From a checkpoint of a small transformer trained on Wikipedia.
Size: 13 layers, width 128, MLP 512 quick GELU, vocabulary 2048.
Training: a variant of SOAP for these matrices, 184M tokens, 5613 steps.
Each number is 128 + 32 x the weight over its row's rms, rounded and kept within 0 to 255. Layers, rows and columns count from 0. Numbers have three digits each. The size before them is the row's rms in percent of the matrix's.

# layer 4 MLP up, 512x128, rms 0.252, rows 362-404, columns 0-63
087:152093160164179149144089137125170131135121088139214137135109092065155108068116135115123137151127090099133140149127181146127165152157127134106142089096111187150109119101203155064117081131151125
110:167084116125176077159166038131130145120123097124158133184103125151138093113102127168152113141121102146124116122174084124140114134074037101114114141146109115155131145113140140157156203135074137
099:155163118155150082128124144144105130128110159157101179121112204146155115142101100109141119139116085084073131107158111085174116173002150151172147148046082140144128142092142132100137094133120120
100:062181118091147084158088127165150187128111118122145144098164113150156073131170113139164120152124075173119185147141144080202111083174134175158165113130163138160138102150112099119052161149149156
091:097104079124067105104142110115151126119079074073092102129148084128127146123126168103194168157139105165074143104084122131094128058108192149105087121152127128104128146174165122082111140167140122
099:090130191110150136114110122101081099095173118142131076101109076104102144189153134092140150106155129121073088143083080134170126174119146180192145137114113116124115179131081143148114135135166170
101:092146128167110059139161166142161044154140142137047159127113132127130173109065121120094090135141123131170141081074088127103108218082138104127103166135138156130155125105078112130148099094116107
101:136142175172107094188131137074143111129173124095120138089115130154160173105113165103115137123151137060127127138125152151120173115158136147130176094126141153086086098109119083188032116089160158
098:104117143159075116080145093125113151103086085152080150102097114107138133128115054125135114147154124183149075154157156121133114086118112106134150162080150119148142085173105116077159092194155108
098:109105092150131097114134102147091103147092154094185134137096166123135092152096111095143115129136179090169097157156116159176157166157097149142143102189163183097104098101122102155123135088138172
097:117122149111121157096150117127132092120120109080160119098108118143047122216147179107137115190099174165145143098109109126133133117123115092115105123168129144104098082184117152110122158112145115
103:055121093166132131137112126132167102074147109098148125080137168107140140144128124186134146116184152086122186171169133179158160118151131128091083114122163143123151118109121168095200151116114099
099:120119138076142076151115139113117149091140131135097202129167072141196182133150102127177105126101124097077123157135103098140150066171121107120139073043126155089067115109114163150109082149157151
100:135107143151142121166170137165146120142116115104095074157103123176166122108101170111180166146085162136174168122101125144151168114100168178082073105178054158148105073113072119094099110132062119
090:170090052120104109136164081164121146156128104142127143144129130111192144139139082168170078105139115155101168122147126119134148096104109158136159161129120176209181097127137137167109191127109162
095:149202205125087093123099063142137088127134079143079129088131195086102108182098136120121099125141134115143159127086136115163152146093150128138102107103116147106122159087111128085117169162095162
096:143142163128165175104062138088102118076132104111158129105175177160134102099164120140130119109165141062142122061117152103156142136123111179113138117167140094179145111102058097132167143142024173
096:109156183122094126088058106080099127132115120146177117128186142154091083138127102105127107128147099147097143138113112114132078115131159110189165104059120140102157117165040115128132144051145191
092:061130120139148108121165098165076119073108106164187146084091150060125138124131124116134129160163153118145181133112150106101187151098147092118165114143126130091156096164137096127044111157160173
117:128095108109129092162170112145102116125120159073056152147101161164177127169112157102161059206141130095186119162125090132134139134106163166134138111150129151149141176127131173136141127140139142
107:097130186175142153081139164162136123123114102087140163094111108156131117128153046082185130107182142097130132085151117103112131115139155188108185091134140130154212103169158154144166069128120151
103:088162066144206140140111113119182159163137154107081182136112147094097155134162150061095100171103157098109140140153094123179139142173107173125120068124069169086154130148171114209148115150095151
097:124074122135137115188139130127179127077112136147112123210105078109103151123108107114169149110108164106147170138066055232143125108086082125170121144130144146136137107156087185150157174171088082
104:073149096079156134133112123192152081080083084132119127172179139141094131114090097095197121109125136105171087164103049098152163120113102113132124135129116152147150126108132101109149120194119085
109:120104116121124133119194116145151173093161165082128147173126164120141123108109127142076149197095145091169125094164101090154106094111115110121094186090124148129107164141136170154162164129123179
098:054082092158126105098154152136090121175152173133080152152110132151071113105125155134141156138165098160150155139146153101101171109205139111130138079179118120116147146103163155123208055187156090
105:127093126173115096094178147133104147169134100128108166122106063128172120092052115088125141171203108148113176148160112070073149144126190102134099112178156131152101101142103155134123158134088141
093:121113169175140139130172147149087164081118097177115135160179090105118154152163122127149142159097116108164151112083140117130111166134115168123112161091073108204116072070180157180096117173112125
093:156124159185205052104130167064151132090130115100093105171112094110131197131080134115108119144093125177106128101147082122102103098126124140115109146149107168070182135134162139128136140152068113
106:105131129110111152138091154153124138060113075150078160167132101162114140109157105156106104208129154130161135105158123156190148150163146143088144153152091109096189095186133073095187164109120093
109:099201142103091121109123154103085125105133123132063113115139163132197098113107129114104130214103144137119120188138145132135186112141142126125174171156133160111095107073117153137119106121167118
095:098115168107108078133059128130114078084134076123105125113097158172123119136079105148145177142161088157156161098071142113121140157073132130111109139122057151102113072116165179163156129081145129
106:080190152148103120092166097111099120123122119135081130106155137153126169122107080144120092149135214082175160128161142157116089145063120140140162155088102105126165082163150081158167134121081118
100:120158076090177157119165115087152117146138120121087112176142087153056156126108145115173180093136082148144066145121140148179112145081114137130116112154097162140176186119150107130129133103100188
102:137121139145153116080136170065120180066141105098151097138096133141097148157176124055114153172171079125183167141100127122099116110143161138114142048141078126157176157126136156107136144098123083
095:091172145078153120125127090058135080177186092099142119162115136238122109091167118146138142097112183141141088165155131163100212141140151094136165157109127139100109120121150102159138128129181147
100:186104148155110098179118079171179121182133099142139166112071172131099125093110126198107135121124056179163162111131167145177119081111115133090118114092204091225116124114162114190148164105138176
091:169156169069076097125138136119102147127157149126116145128099118132132085087168146185085084200187112178181177150157164159100128189113070094152124109181084115114074144104123125151102143139147087
095:119090165131167118183125137132110121127139037148075112083078105211084074131098075168099140098071153173118136160071128177105166150160153085075127138112112145145187113082135099087058105127184097
101:176156120107152183120152139144143123160164083089109076096090077105144069141105119118099156117148082129182151142180123161109132135117137112127207169073077115091108120158110155167133173119115147
102:098112080072113140121116136098072120114115129116110130096148161138094141155207141138120157135145132144112163120148148154109089103096078206134130161105112157133108078121108157093121101028068130
103:089124143144123135160117078043120057121114141119123120159122140142112167112103141119114141159114132088162171138151159081132173130118137153123158079091114200161113136153132173130118167144168047
099:060094118188083150170156122124110142175145121183151077094083124201169139178144116132131136110091157105122077091163108090125125116166142085087126078131109133047159132108098141132132076134121146